config = dict(
    num_attention_heads=8,
    intermediate_size=512,
    norm_eps=1e-06,
    rope_fraction=1.0,
    qk_norm=True,
    attn_scale=0.177,
    tie_word_embeddings=False,
    init='normal',
    optimizer='muon_variant',
    lr_mult_o=1.5,
    beta1=0.9,
    warmup_steps=0,
    schedule='wsd',
)
Each number is 50 + 15 x the weight over the matrix's rms, rounded and kept within 0 to 99. Layers, rows and columns count from 0.

# layer 2 MLP down (transposed), 512x128, rms 0.151, rows 66-120, columns 0-63
76 55 55 63 59 39 70 51 76 80 75 67 15 68 60 61 63 54 73 45 26 52 75 72 59 43 65 39 68 77 18 41 75 33 19 31 40 17 44 49 45 41 49 57 33 42 42 40 51 80 72 33 77 69 43 74 49 51 53 18 50 52 52 10
74 53 53 59 19 59 32 47 46 54 70 29 43 39 36 41 50 51 72 30 59 54 68 79 35 46 42 60 53 51 09 57 52 73 52 56 49 37 56 81 38 51 63 21 74 24 75 61 61 47 51 44 39 48 48 59 39 55 39 56 51 21 52 55
63 38 68 59 61 46 38 41 49 47 42 55 13 46 24 58 53 74 47 55 37 61 50 38 52 52 45 57 69 35 18 43 44 31 55 26 41 65 61 34 58 52 25 52 58 64 41 55 47 60 55 46 55 59 44 61 61 77 70 48 30 59 51 73
21 37 31 78 54 56 54 26 47 63 59 48 55 44 56 63 42 87 76 44 53 68 55 51 49 64 26 49 62 53 45 40 52 41 17 50 58 71 31 60 51 67 81 58 47 42 56 23 50 40 52 48 17 35 56 64 88 66 50 57 37 45 63 57
55 56 47 64 68 36 31 43 79 67 79 47 46 60 55 22 22 37 45 27 45 52 61 18 32 56 46 40 87 54 47 51 55 54 56 47 39 22 39 55 41 47 56 48 39 79 27 31 50 56 52 61 52 64 51 48 31 66 55 51 54 46 81 65
59 34 35 60 55 64 24 49 66 72 64 51 76 94 44 41 59 54 67 11 35 87 54 78 51 60 44 47 50 30 34 57 56 26 50 52 54 43 46 44 63 33 61 60 37 49 75 62 74 65 54 27 40 68 02 26 59 66 56 37 55 47 55 60
43 56 42 44 45 66 68 60 53 46 38 72 37 44 42 63 42 45 38 68 54 44 34 58 44 27 48 49 29 49 46 80 39 64 61 34 48 70 24 49 51 24 57 48 51 39 30 37 75 34 69 41 66 65 62 55 56 59 54 65 57 48 43 59
60 68 27 45 40 47 99 92 39 55 63 09 47 45 75 58 49 55 59 50 34 39 41 55 07 18 55 43 71 49 49 41 82 56 47 42 41 48 74 34 47 35 29 72 53 25 69 41 61 63 60 35 56 55 50 45 59 27 68 58 51 30 65 33
41 53 72 41 46 54 64 61 54 48 30 41 32 78 43 69 70 39 44 62 59 73 57 36 59 57 50 37 39 47 42 51 72 21 45 45 71 60 44 54 47 59 55 59 64 35 47 68 35 64 53 65 46 51 71 71 40 50 47 42 47 39 47 38
34 49 57 22 53 49 70 34 56 54 44 36 42 64 46 65 68 45 58 73 50 65 29 59 60 41 19 28 61 38 61 45 38 43 34 63 54 24 52 56 42 54 45 30 38 40 41 35 49 56 42 60 55 40 55 39 51 48 54 54 47 28 44 89
43 52 53 46 50 72 50 40 44 37 55 46 55 44 42 52 45 50 62 57 49 25 40 61 56 68 60 51 69 65 46 37 66 53 79 27 59 45 62 41 57 24 49 41 58 46 30 66 71 58 46 58 56 47 57 69 41 57 60 49 78 18 56 49
52 42 29 52 37 47 45 54 66 62 17 38 70 65 50 35 50 51 50 36 64 51 33 30 65 34 52 40 63 62 33 38 63 64 41 47 59 54 61 66 47 69 52 61 29 59 31 57 51 46 25 45 72 50 50 39 57 61 31 43 67 37 55 84
31 69 49 24 42 62 67 33 40 88 64 38 10 31 28 51 51 49 61 59 67 56 55 68 73 68 48 56 50 11 52 51 52 61 37 35 46 49 47 58 63 55 52 46 42 59 59 35 25 31 49 46 61 66 62 42 49 52 38 50 21 52 57 61
20 61 56 53 36 35 38 56 55 42 50 76 43 44 64 49 45 57 63 71 34 49 36 50 51 50 47 54 37 43 58 70 49 12 50 37 66 58 52 82 56 37 47 42 31 46 49 19 50 61 37 45 58 46 94 67 61 33 61 41 57 52 66 36
34 87 32 34 52 34 41 18 55 73 35 38 78 59 20 67 43 48 44 63 47 53 44 61 53 54 47 64 50 61 72 42 70 71 59 28 63 61 61 45 81 47 72 31 51 49 34 71 46 32 31 31 37 56 54 52 42 44 35 55 42 48 39 15
45 35 49 47 42 60 50 73 62 74 32 34 29 53 37 44 50 47 59 33 24 33 56 54 34 25 42 62 49 36 42 48 48 45 37 57 69 42 67 52 19 64 56 49 59 54 47 45 55 59 57 70 73 46 37 65 52 37 64 33 32 58 60 41
54 39 24 54 14 61 32 54 57 65 43 47 62 60 81 75 48 46 55 53 45 66 45 50 69 44 80 41 50 49 60 57 51 57 62 53 38 40 44 33 27 17 43 69 75 46 43 43 63 40 43 49 51 62 63 46 67 73 48 67 58 41 75 48
21 26 44 53 57 43 53 46 36 57 45 29 24 38 71 57 65 18 63 58 57 44 47 59 54 38 73 59 47 27 57 60 58 19 65 62 49 32 18 54 44 22 55 56 35 58 49 41 67 56 53 76 79 58 40 38 36 97 55 39 45 40 33 59
56 31 49 46 73 57 38 49 49 52 46 42 63 44 23 78 52 25 53 69 61 41 39 28 80 70 46 31 52 40 51 61 51 76 38 74 40 47 73 52 66 55 52 59 73 65 27 83 64 64 50 55 15 44 68 80 45 37 46 61 67 65 40 24
46 43 68 71 42 45 44 59 44 47 35 42 57 21 58 31 52 32 46 72 49 29 33 69 56 36 66 79 48 22 45 56 16 58 49 63 56 66 35 56 35 40 68 66 41 62 55 45 34 35 53 45 94 70 43 62 52 43 28 42 43 55 47 77
30 67 50 52 70 35 38 34 48 49 60 50 73 35 66 37 56 81 30 50 54 54 59 59 52 53 56 36 39 51 47 54 51 46 43 32 39 50 41 59 64 55 60 57 75 18 49 53 38 51 59 35 38 81 74 54 55 41 60 48 24 64 73 46
60 40 79 51 69 57 74 87 52 78 68 47 51 70 29 08 73 23 52 44 76 15 50 36 48 15 47 40 49 51 39 69 38 68 51 66 47 69 56 61 65 62 82 61 40 62 36 66 52 21 39 33 41 61 72 44 50 33 22 49 55 51 41 44
60 68 49 44 50 65 53 44 60 79 50 66 72 85 49 66 09 67 65 29 45 47 44 51 58 49 73 13 41 46 30 56 56 52 18 40 63 46 51 44 57 72 60 62 39 36 61 34 51 86 59 68 42 54 47 17 58 38 35 56 73 38 55 45
67 73 60 59 32 39 51 48 49 44 39 56 36 54 52 65 43 57 63 32 42 43 75 48 43 59 56 68 83 58 58 49 30 54 49 46 16 48 27 42 50 40 41 35 60 55 32 51 43 17 70 50 46 62 30 44 71 64 28 67 45 53 72 76
49 66 58 39 39 51 30 57 56 63 71 63 48 46 35 44 38 21 82 63 68 67 49 51 72 58 43 67 43 58 45 54 64 58 65 57 45 33 61 44 51 69 41 57 52 65 63 70 52 59 35 44 61 61 30 23 67 59 40 45 67 55 68 61
40 59 43 25 50 50 55 61 66 44 58 44 49 32 50 69 46 59 75 31 33 84 51 38 34 47 54 65 47 52 52 41 50 34 60 41 34 28 69 47 41 55 55 32 36 44 81 51 38 57 66 75 73 61 52 42 48 73 59 53 47 37 40 64
61 50 43 69 70 26 49 73 69 58 33 66 51 58 41 57 59 44 48 95 54 40 55 47 41 37 60 40 39 76 66 50 33 63 42 59 52 47 47 55 19 32 80 52 36 63 53 41 44 62 41 32 59 28 34 43 77 54 39 59 55 55 47 51
46 63 28 66 35 60 71 26 41 35 42 55 41 51 46 51 54 59 59 39 74 36 69 48 41 48 58 56 60 17 46 42 66 67 36 33 50 41 38 56 72 24 63 47 48 61 12 55 66 32 27 41 51 66 60 50 62 44 40 51 49 50 36 61
61 43 31 32 40 57 28 55 46 73 73 51 63 50 26 60 24 40 41 51 24 75 39 50 15 29 48 29 46 66 37 22 47 85 43 67 60 48 45 64 68 63 36 46 56 34 33 40 42 27 42 51 60 42 32 52 58 44 36 25 28 83 70 53
46 80 72 62 53 35 68 59 46 63 45 37 53 45 71 48 84 63 66 71 50 59 36 28 66 19 23 31 55 51 40 41 49 60 42 39 56 34 28 43 49 42 41 54 28 39 44 62 45 59 49 50 44 47 48 52 56 77 66 60 49 42 64 46
46 57 59 76 54 72 63 63 41 42 47 46 36 66 58 26 59 56 59 28 56 50 57 37 58 70 50 57 48 36 39 39 43 53 15 31 49 66 59 58 42 56 45 50 63 65 35 49 46 47 25 52 38 52 38 47 22 55 22 63 62 59 38 42
70 34 49 62 57 31 55 70 46 57 89 47 50 67 42 40 33 35 49 08 64 47 53 46 60 39 51 47 58 47 68 54 34 45 26 39 70 29 34 31 52 67 75 25 66 53 65 45 38 54 61 77 16 59 65 23 62 37 50 64 43 37 41 59
42 45 40 50 47 41 80 29 45 59 46 49 49 43 61 49 38 62 61 52 44 40 34 43 48 52 52 25 47 55 60 50 55 39 49 23 47 52 48 48 61 52 32 51 36 58 50 62 51 46 50 48 57 43 49 51 67 56 47 42 47 39 65 58
65 45 39 79 69 54 56 58 56 38 23 44 32 18 36 48 72 44 45 44 51 40 45 55 69 58 40 61 32 41 53 51 28 28 48 27 59 38 72 16 53 41 45 47 27 61 43 64 42 37 74 24 42 59 67 52 56 71 57 50 56 63 68 63
50 94 27 38 34 49 75 36 31 48 66 73 71 43 07 34 46 71 26 61 46 45 54 51 20 50 54 71 69 28 26 38 29 64 73 97 46 57 69 51 77 63 73 40 48 52 50 65 59 24 54 27 41 52 27 30 48 48 37 26 60 29 43 43
43 36 22 53 35 33 36 50 30 34 55 34 41 51 10 72 50 44 81 48 48 47 58 32 25 51 53 47 61 64 34 46 39 57 51 67 21 56 78 65 45 32 66 50 68 17 51 68 63 83 33 40 54 31 68 63 57 50 49 49 58 52 65 59
62 57 67 75 32 51 66 49 48 54 37 72 49 35 43 33 76 28 59 63 68 39 38 87 74 60 55 73 40 39 45 46 38 46 09 48 62 15 47 36 72 47 48 63 60 46 65 50 28 63 19 62 41 31 52 44 57 92 65 81 47 65 42 55
73 58 45 76 57 58 50 68 43 46 39 68 52 49 75 45 24 49 46 77 64 25 57 76 56 42 42 37 41 66 46 50 44 42 56 48 38 39 81 30 50 58 47 31 46 46 34 57 49 73 52 65 65 51 54 33 43 74 62 44 46 53 53 43
38 45 33 49 70 40 34 50 51 51 54 53 61 40 26 63 51 87 57 52 47 80 48 55 46 53 67 45 80 51 29 45 32 63 57 55 50 61 55 63 72 62 60 47 54 45 77 25 30 53 72 30 60 74 40 49 35 53 51 67 52 40 52 31
62 51 59 65 35 50 28 35 64 56 38 44 42 26 47 33 38 41 28 42 50 23 49 60 60 42 45 43 52 50 74 43 39 43 58 55 67 49 52 36 56 66 56 40 41 17 58 67 49 50 50 44 44 81 46 60 55 53 33 94 76 44 59 61
39 39 47 39 38 58 59 40 26 67 37 46 46 31 56 59 32 47 63 35 49 34 18 28 65 57 61 58 15 56 60 49 71 36 40 84 33 38 67 52 47 34 50 41 28 29 59 47 34 26 67 59 51 58 29 51 92 41 59 48 36 48 56 59
53 53 69 43 49 45 64 42 55 44 64 42 39 36 63 38 53 48 71 58 45 64 28 80 71 58 59 47 37 39 21 51 50 32 58 57 43 62 51 58 29 34 30 42 33 28 48 79 52 42 61 46 70 60 48 36 63 44 72 67 46 54 57 54
55 64 57 37 39 28 27 60 83 61 41 34 34 48 33 61 33 74 47 59 61 69 49 84 86 70 50 43 74 34 54 60 64 18 34 40 38 70 49 40 36 37 42 42 55 70 44 36 37 39 50 51 40 71 38 48 50 57 64 36 50 47 42 63
65 57 23 24 70 27 65 45 44 54 66 65 65 49 44 44 47 30 49 28 44 84 46 41 32 44 64 63 74 32 34 86 14 69 45 56 28 30 32 47 55 69 31 56 46 70 65 42 63 74 56 61 55 31 62 85 43 45 63 46 38 60 15 22
63 12 60 42 32 62 57 44 34 67 51 62 65 53 29 48 54 44 63 36 71 36 34 65 38 27 45 60 59 49 54 49 31 29 39 61 71 32 37 42 38 69 34 47 42 73 24 94 41 44 46 46 46 50 56 47 60 75 71 45 67 60 58 41
62 24 55 44 60 33 66 65 37 58 51 79 36 54 29 60 65 52 18 26 72 48 40 27 57 57 35 68 39 59 40 47 61 40 65 64 67 33 39 29 55 50 67 58 54 56 60 53 31 49 37 48 32 75 53 44 15 56 45 34 44 34 43 55
44 43 45 55 53 50 40 53 23 60 54 54 65 50 51 69 50 49 36 40 34 53 55 32 49 53 52 73 54 62 63 36 50 46 47 45 56 32 59 44 52 50 45 49 53 24 21 62 45 42 65 19 42 56 55 23 50 49 39 70 77 30 67 61
63 42 53 48 77 36 49 50 41 26 74 69 20 30 70 80 75 80 42 34 75 41 53 17 33 25 37 41 98 75 54 65 60 63 35 50 54 33 37 48 67 19 35 57 34 78 61 58 27 74 71 35 54 49 58 55 22 38 56 39 57 29 60 57
69 63 74 59 27 61 28 72 39 53 69 54 48 79 53 54 22 45 34 42 18 33 32 91 58 45 60 45 29 52 58 84 41 40 34 44 68 78 41 61 70 39 43 99 33 52 33 39 69 50 74 82 34 44 44 46 40 57 36 27 36 64 57 36
73 48 32 61 32 65 25 77 56 31 46 32 73 55 47 48 50 64 34 54 54 42 76 41 70 27 56 24 59 75 54 51 37 64 34 62 57 62 44 53 57 53 57 58 37 66 37 52 63 40 16 40 33 37 35 45 47 44 50 67 47 49 50 59
42 66 38 71 34 75 68 60 25 29 79 46 49 76 63 57 52 49 90 68 50 37 56 45 27 37 45 37 48 33 25 55 45 72 47 64 37 48 78 42 80 59 43 45 66 70 80 61 35 39 16 10 26 65 82 52 31 63 81 50 40 74 23 48
67 63 39 80 39 32 54 55 72 52 46 22 59 58 54 46 38 68 44 59 56 58 47 30 65 35 42 37 45 40 56 31 48 55 49 55 55 53 27 51 57 27 64 26 65 66 48 49 53 69 50 43 48 62 44 52 43 22 43 36 65 39 23 46
33 44 71 60 63 50 36 34 51 26 15 45 58 56 61 64 60 58 60 59 31 66 43 49 28 82 40 72 66 28 34 45 26 74 29 30 64 52 46 62 82 60 15 62 60 84 48 66 54 42 32 54 63 70 62 26 67 52 35 09 67 69 40 41
35 22 24 14 24 52 39 41 24 58 70 51 65 76 23 22 20 41 32 39 50 72 54 45 12 57 55 59 48 58 25 34 49 58 61 52 37 16 56 74 75 68 45 40 67 64 26 25 53 63 40 56 57 51 33 40 31 44 29 81 64 83 39 35
71 28 64 78 47 59 41 62 62 51 18 60 29 64 35 52 76 46 39 34 36 54 55 74 46 60 37 03 50 39 41 78 51 48 16 60 45 41 46 52 44 57 31 35 72 65 81 62 31 59 40 59 66 41 74 25 51 56 49 69 46 28 64 72
# layer 2 MLP up, 512x128, rms 0.154, rows 67-120, columns 0-63
78 52 45 38 38 55 30 27 56 33 71 63 43 39 25 46 80 28 50 62 45 45 42 65 37 36 41 46 75 48 52 99 42 49 47 48 67 36 69 54 53 28 50 69 67 60 49 57 94 51 48 40 60 61 55 54 38 28 47 57 40 53 44 36
51 40 45 53 52 26 44 57 34 61 37 33 68 84 27 49 39 20 68 40 62 74 79 47 57 45 70 44 65 35 32 51 42 30 46 34 61 32 47 62 61 56 16 46 42 58 66 62 56 48 67 33 18 24 44 48 70 28 60 67 49 50 31 62
51 48 72 25 55 68 47 52 41 38 50 52 65 45 31 30 58 91 42 23 35 24 39 22 44 55 67 44 72 51 67 71 44 69 54 42 49 67 61 33 57 56 32 45 29 52 53 55 30 56 38 49 57 55 43 57 68 54 37 56 60 73 42 39
44 43 39 82 89 43 49 38 59 44 39 57 58 72 42 45 58 56 43 48 67 61 69 55 64 55 65 57 61 44 14 19 43 47 31 41 39 36 50 67 64 64 57 69 29 62 82 33 48 32 51 65 65 41 20 53 63 67 39 46 39 63 30 58
40 67 61 49 52 47 60 63 64 37 50 44 53 49 57 44 64 64 47 70 54 47 32 44 27 30 32 77 24 60 71 63 38 32 62 65 34 77 42 38 21 39 46 78 44 41 62 34 58 51 64 19 49 34 88 43 36 20 59 56 56 48 66 49
29 61 48 34 58 43 39 48 50 26 54 44 41 46 23 47 61 61 53 44 66 48 26 78 58 47 42 58 73 73 62 52 40 62 40 64 68 48 54 57 38 43 42 56 25 51 31 52 56 65 54 48 38 66 45 28 42 45 76 51 71 73 45 38
68 72 74 31 44 77 91 76 51 77 49 00 59 59 63 40 53 49 64 67 26 49 57 50 50 62 43 70 75 41 82 34 29 72 42 46 63 51 64 08 34 44 27 87 34 33 43 37 55 77 47 48 28 49 39 36 40 22 52 40 66 49 93 31
43 49 47 30 60 51 40 37 69 65 53 37 65 57 47 48 49 36 29 45 80 60 62 58 26 42 45 49 41 34 55 61 42 26 46 37 51 35 18 57 53 47 40 43 70 60 53 59 69 45 52 49 55 54 54 47 34 60 46 43 37 37 02 49
43 52 36 23 55 27 47 51 55 50 66 40 60 58 32 21 59 28 35 26 38 57 41 50 44 58 52 54 72 26 37 60 31 64 62 67 32 52 77 64 66 81 68 19 27 42 56 45 70 48 67 61 44 51 54 46 41 20 45 66 40 58 61 53
65 61 48 26 26 50 42 43 78 40 30 40 56 57 56 39 75 94 35 48 80 46 65 50 57 52 31 55 38 57 38 57 44 50 56 63 51 41 38 41 48 50 52 16 49 47 45 39 37 50 59 61 42 49 55 41 76 36 58 48 64 35 51 42
57 71 43 52 60 52 56 31 50 41 89 53 41 47 56 48 41 72 53 38 23 41 43 69 47 63 15 38 58 63 38 48 35 47 77 49 25 51 49 66 71 26 36 59 53 46 61 37 33 56 44 44 34 33 43 52 31 80 67 52 42 50 53 29
45 67 74 63 39 38 56 30 44 65 40 47 67 51 67 51 65 55 66 64 49 64 71 41 53 50 36 65 41 41 66 57 39 62 13 46 32 61 65 38 36 48 58 65 32 47 01 77 15 41 71 30 63 67 07 22 41 41 55 71 47 36 69 61
39 27 22 61 53 73 33 59 45 58 44 70 40 75 58 30 60 29 51 43 38 29 68 55 70 38 64 49 34 56 37 49 52 50 21 44 47 57 52 33 53 64 88 59 57 56 67 51 61 47 58 26 48 41 24 40 40 44 26 45 54 45 46 55
30 27 74 56 54 59 61 72 55 36 43 67 45 44 79 42 60 40 48 25 30 58 38 49 53 39 69 47 69 54 48 54 56 43 46 59 40 45 29 25 14 44 50 80 42 43 32 46 48 65 53 85 49 33 46 27 35 41 67 42 47 86 59 62
40 44 45 42 31 36 34 61 74 85 42 36 56 64 47 39 58 43 60 34 30 48 55 52 50 29 42 67 42 50 42 48 41 41 44 29 48 27 43 50 32 68 37 73 52 50 68 72 68 56 47 60 37 76 53 38 48 43 44 58 42 43 58 37
46 04 42 48 34 63 66 51 50 49 46 51 63 50 51 40 87 63 56 19 65 38 72 48 35 32 53 59 62 45 24 32 48 46 38 47 44 54 45 69 47 55 41 22 48 49 86 65 62 53 46 11 55 25 55 27 49 29 30 59 41 43 48 68
29 63 67 54 62 67 54 11 52 32 61 51 91 47 35 54 79 26 31 06 36 48 57 55 44 34 79 66 70 41 68 61 22 48 29 52 35 64 79 42 58 61 65 62 39 39 46 47 72 39 46 62 46 82 31 52 35 68 55 73 37 36 36 54
66 63 00 39 54 32 77 47 53 41 71 42 59 44 28 47 60 57 44 67 36 34 49 81 54 57 61 46 69 68 32 70 19 68 42 43 49 57 70 57 53 49 27 41 45 35 74 54 49 62 26 24 25 30 34 68 36 62 52 79 43 51 11 28
62 51 27 44 71 39 62 59 71 35 48 43 38 66 65 48 28 70 33 83 66 61 47 46 23 49 40 48 32 52 49 28 71 37 48 49 61 44 73 56 50 79 44 66 30 70 29 45 43 31 51 66 32 69 64 49 57 47 66 59 37 50 37 46
50 46 35 48 51 79 66 74 48 75 49 49 36 51 47 72 53 48 72 46 38 42 54 34 61 41 42 88 35 58 54 38 46 81 48 42 40 57 40 48 15 41 46 34 60 57 35 53 64 81 42 78 73 32 39 40 23 57 45 51 61 36 62 41
52 24 51 45 71 52 72 90 56 58 46 42 50 61 33 21 54 23 59 27 59 37 49 61 34 41 50 45 74 31 31 31 26 70 60 64 38 74 68 68 42 30 55 59 35 66 53 14 51 55 66 52 22 45 74 57 87 45 22 69 61 44 72 76
62 39 37 62 75 57 48 43 44 34 50 49 53 47 80 43 57 33 38 34 41 45 80 54 63 43 40 36 64 70 07 54 36 61 28 26 33 47 53 31 61 56 61 40 27 55 69 36 40 80 17 58 36 52 23 62 60 69 45 51 63 21 16 47
42 57 35 67 58 72 30 73 33 49 29 62 38 53 47 32 75 37 72 55 42 59 42 52 52 08 81 26 55 71 58 50 22 50 56 59 29 48 64 52 59 68 41 36 52 44 70 58 65 41 71 75 53 36 66 37 53 41 61 44 64 70 48 44
33 33 50 36 72 10 46 27 29 60 41 46 65 60 37 59 49 29 49 70 59 41 56 46 23 54 39 46 47 53 46 61 52 45 45 51 38 61 63 47 55 46 76 52 82 58 62 43 64 47 48 13 43 66 34 54 49 53 40 44 59 49 44 40
56 29 39 42 46 56 67 81 57 42 59 42 65 59 50 51 66 49 38 58 51 63 64 56 56 51 51 52 56 66 40 59 50 60 23 55 54 27 48 71 63 59 63 26 63 23 58 27 46 66 38 76 27 48 68 77 54 38 55 37 72 51 43 58
56 43 27 46 26 31 71 68 35 54 49 43 39 58 45 48 50 71 56 59 66 22 52 52 51 71 68 51 39 49 43 43 43 58 55 94 65 38 53 85 63 27 13 55 64 75 33 16 54 70 66 31 34 51 50 22 64 43 54 47 78 59 50 30
54 30 23 47 58 62 73 66 80 34 54 36 62 69 64 27 56 51 80 35 35 33 72 47 53 44 56 46 54 38 54 35 36 42 80 50 64 42 37 54 77 64 54 60 44 45 45 36 37 55 48 47 72 39 54 38 65 36 42 27 41 36 46 74
67 62 52 46 70 24 27 35 42 46 49 46 64 41 50 56 31 51 52 38 64 75 68 39 25 62 46 54 41 63 42 57 47 29 26 72 63 43 71 45 48 55 59 54 76 70 40 64 77 33 67 49 35 37 46 46 31 45 37 49 60 64 36 42
47 66 37 60 43 42 59 69 75 59 34 61 63 62 49 40 62 63 35 49 51 39 38 44 43 51 43 49 56 35 51 80 27 73 42 61 67 33 37 56 66 42 45 45 52 53 43 39 52 29 51 42 27 40 49 67 33 63 41 51 52 73 44 66
67 50 39 40 69 40 57 25 43 65 59 73 49 33 51 45 61 49 51 24 71 61 48 81 51 38 34 22 43 53 64 69 76 51 68 51 61 32 50 40 59 51 43 32 43 36 67 67 41 59 51 63 60 46 46 44 35 62 33 48 37 47 51 70
40 42 59 24 69 43 58 53 57 53 44 54 65 73 45 65 56 74 48 44 44 62 75 47 46 49 30 50 24 48 71 58 34 20 58 52 52 22 59 55 53 53 42 42 20 72 67 51 47 54 31 56 22 41 65 20 00 63 51 60 55 30 56 64
41 34 71 55 32 68 29 60 60 49 65 59 48 64 77 33 50 60 68 57 58 64 50 67 45 33 56 40 35 49 72 57 36 49 55 52 55 72 26 57 44 76 31 35 71 52 49 43 63 52 52 53 43 57 44 36 62 53 61 64 43 48 39 37
35 66 62 60 70 36 40 36 28 48 64 48 54 52 45 46 62 56 30 28 49 61 51 52 66 58 07 65 54 48 75 69 40 84 65 28 49 28 45 57 08 55 73 56 38 42 38 71 10 69 64 42 53 49 44 22 55 48 55 69 51 35 54 58
56 66 33 35 48 44 64 49 63 29 41 64 63 44 69 31 32 86 35 50 32 52 54 34 50 63 67 68 62 60 29 77 34 50 57 72 58 81 62 14 70 37 27 70 48 52 81 42 36 39 48 25 47 71 33 72 60 58 22 23 58 39 34 67
27 53 06 29 40 58 45 63 36 36 37 29 70 62 45 60 65 45 46 44 66 72 63 23 50 42 39 53 54 49 77 28 66 36 43 74 53 42 37 90 49 38 72 60 49 49 45 43 51 42 73 75 44 35 54 50 33 31 80 61 68 55 19 64
63 42 21 39 79 51 49 69 47 66 27 33 28 46 42 13 45 46 69 76 46 67 48 49 52 82 42 63 40 46 09 45 43 76 59 71 50 70 48 43 70 28 43 74 50 53 71 71 64 55 58 76 41 61 59 51 63 28 50 27 64 46 39 43
67 42 50 34 45 62 53 41 58 33 47 33 29 44 29 38 77 59 62 39 73 63 51 42 56 40 38 34 61 61 51 46 45 57 72 58 59 67 47 77 55 26 34 69 70 64 51 51 46 28 52 45 27 35 41 36 83 54 73 60 75 70 57 51
55 32 71 47 36 20 47 56 59 66 58 48 52 41 43 55 47 57 70 49 48 66 41 54 53 29 46 52 44 46 31 61 69 66 52 68 33 68 40 61 64 38 65 58 29 46 64 37 57 55 59 52 55 48 70 44 35 18 82 33 66 80 59 43
73 88 39 30 41 43 54 49 69 62 72 49 49 46 46 45 45 57 45 42 52 48 64 31 55 41 60 67 48 26 73 44 42 64 44 22 52 29 82 36 30 46 43 35 58 49 44 27 60 66 51 28 49 56 42 52 59 41 36 61 76 58 74 39
37 56 38 35 39 69 39 43 65 46 36 23 70 63 58 63 70 67 46 66 40 43 46 35 42 49 57 26 73 67 62 48 38 31 64 39 56 77 32 60 46 74 30 48 53 70 54 43 57 51 57 42 39 38 51 75 59 47 39 44 55 77 46 53
44 58 54 41 32 43 42 76 54 39 50 39 53 52 70 28 53 47 67 45 68 55 52 59 64 65 44 59 71 32 64 55 43 42 42 53 54 26 56 47 31 56 48 37 38 55 53 68 38 48 53 44 57 83 43 30 29 71 53 56 58 32 47 50
25 31 55 57 50 64 51 47 67 52 26 83 66 47 51 50 51 55 07 61 37 25 58 45 57 58 52 48 48 44 39 52 41 73 29 35 72 62 85 41 49 65 36 58 42 40 24 52 63 23 42 45 45 66 92 38 67 49 41 45 68 64 49 53
58 63 56 43 58 35 47 48 45 36 51 72 65 39 48 37 65 29 45 46 16 60 31 41 54 23 65 73 64 30 22 59 39 55 28 43 47 21 61 37 56 59 74 62 40 42 53 43 40 39 63 53 52 43 54 55 39 47 49 50 70 50 36 56
41 35 37 62 37 63 30 69 67 50 24 64 67 68 47 49 49 48 35 51 35 28 40 55 41 35 51 52 71 41 22 62 34 52 40 70 64 41 47 64 37 67 35 59 60 63 15 58 47 50 57 59 26 57 55 33 71 52 80 58 64 49 52 30
43 46 30 42 65 37 36 63 31 58 79 43 32 39 38 42 66 47 32 39 63 52 48 47 63 45 16 34 37 61 46 67 38 50 40 70 38 49 41 55 76 37 59 54 55 57 58 31 46 55 50 28 21 74 45 50 27 60 49 66 47 52 76 60
41 62 36 60 71 46 48 26 44 20 64 70 47 43 36 55 36 48 49 38 44 41 34 27 44 39 53 30 67 31 26 63 60 51 48 55 51 59 58 34 45 38 34 62 35 51 70 43 46 09 42 61 57 43 57 94 48 55 25 74 57 73 40 56
74 56 54 63 51 54 34 59 28 31 61 31 44 30 52 44 80 45 51 61 48 66 42 26 09 19 37 32 58 45 61 76 54 69 33 66 39 63 76 50 70 40 49 53 35 62 74 69 54 51 45 22 54 50 37 57 21 42 41 61 30 39 59 47
43 50 72 59 33 38 56 62 72 29 38 48 69 51 67 54 60 98 24 28 41 55 71 56 59 54 56 56 54 81 43 53 42 38 37 53 81 22 43 67 24 55 71 51 21 47 46 29 32 49 39 55 29 58 72 30 36 24 50 52 56 62 45 69
45 38 34 09 56 55 18 54 40 48 76 57 35 49 53 59 48 47 54 27 27 61 29 47 58 43 30 69 50 51 63 62 51 34 56 67 34 83 48 63 40 54 61 53 61 38 62 48 38 59 42 16 48 43 39 31 57 61 37 47 51 57 29 61
51 42 41 55 42 50 59 72 28 85 59 40 55 44 50 53 38 41 30 51 56 43 44 52 08 46 26 32 75 61 35 48 19 59 49 54 59 65 82 65 72 57 31 49 37 59 23 62 41 28 63 33 47 66 50 34 57 46 68 85 99 57 59 43
42 16 34 45 46 21 44 43 46 40 72 71 54 81 54 33 53 53 51 75 50 49 57 51 37 45 69 40 50 70 64 62 17 50 71 30 65 70 37 62 72 62 66 48 61 58 59 50 33 35 43 75 58 41 44 74 61 34 31 67 37 61 11 51
31 39 43 33 43 45 02 53 51 28 44 56 45 63 22 57 60 82 40 54 91 47 45 41 42 48 66 60 48 24 54 42 46 42 50 51 43 49 49 60 59 81 43 37 69 77 58 39 37 28 47 32 53 53 57 57 48 36 67 25 45 58 32 66
40 25 58 48 43 46 49 38 26 69 61 52 62 29 30 36 21 69 62 48 54 60 37 50 48 53 35 44 57 41 28 43 44 49 58 44 54 08 71 69 69 35 49 49 34 69 52 29 47 49 52 80 48 63 49 45 45 15 46 55 68 74 78 42
41 55 51 39 74 43 35 61 54 57 75 39 45 50 65 46 29 25 89 41 06 72 58 44 75 28 64 39 56 50 40 27 36 60 68 46 34 44 54 49 43 58 44 55 36 50 75 67 31 45 28 49 53 43 53 29 55 59 31 62 62 50 21 62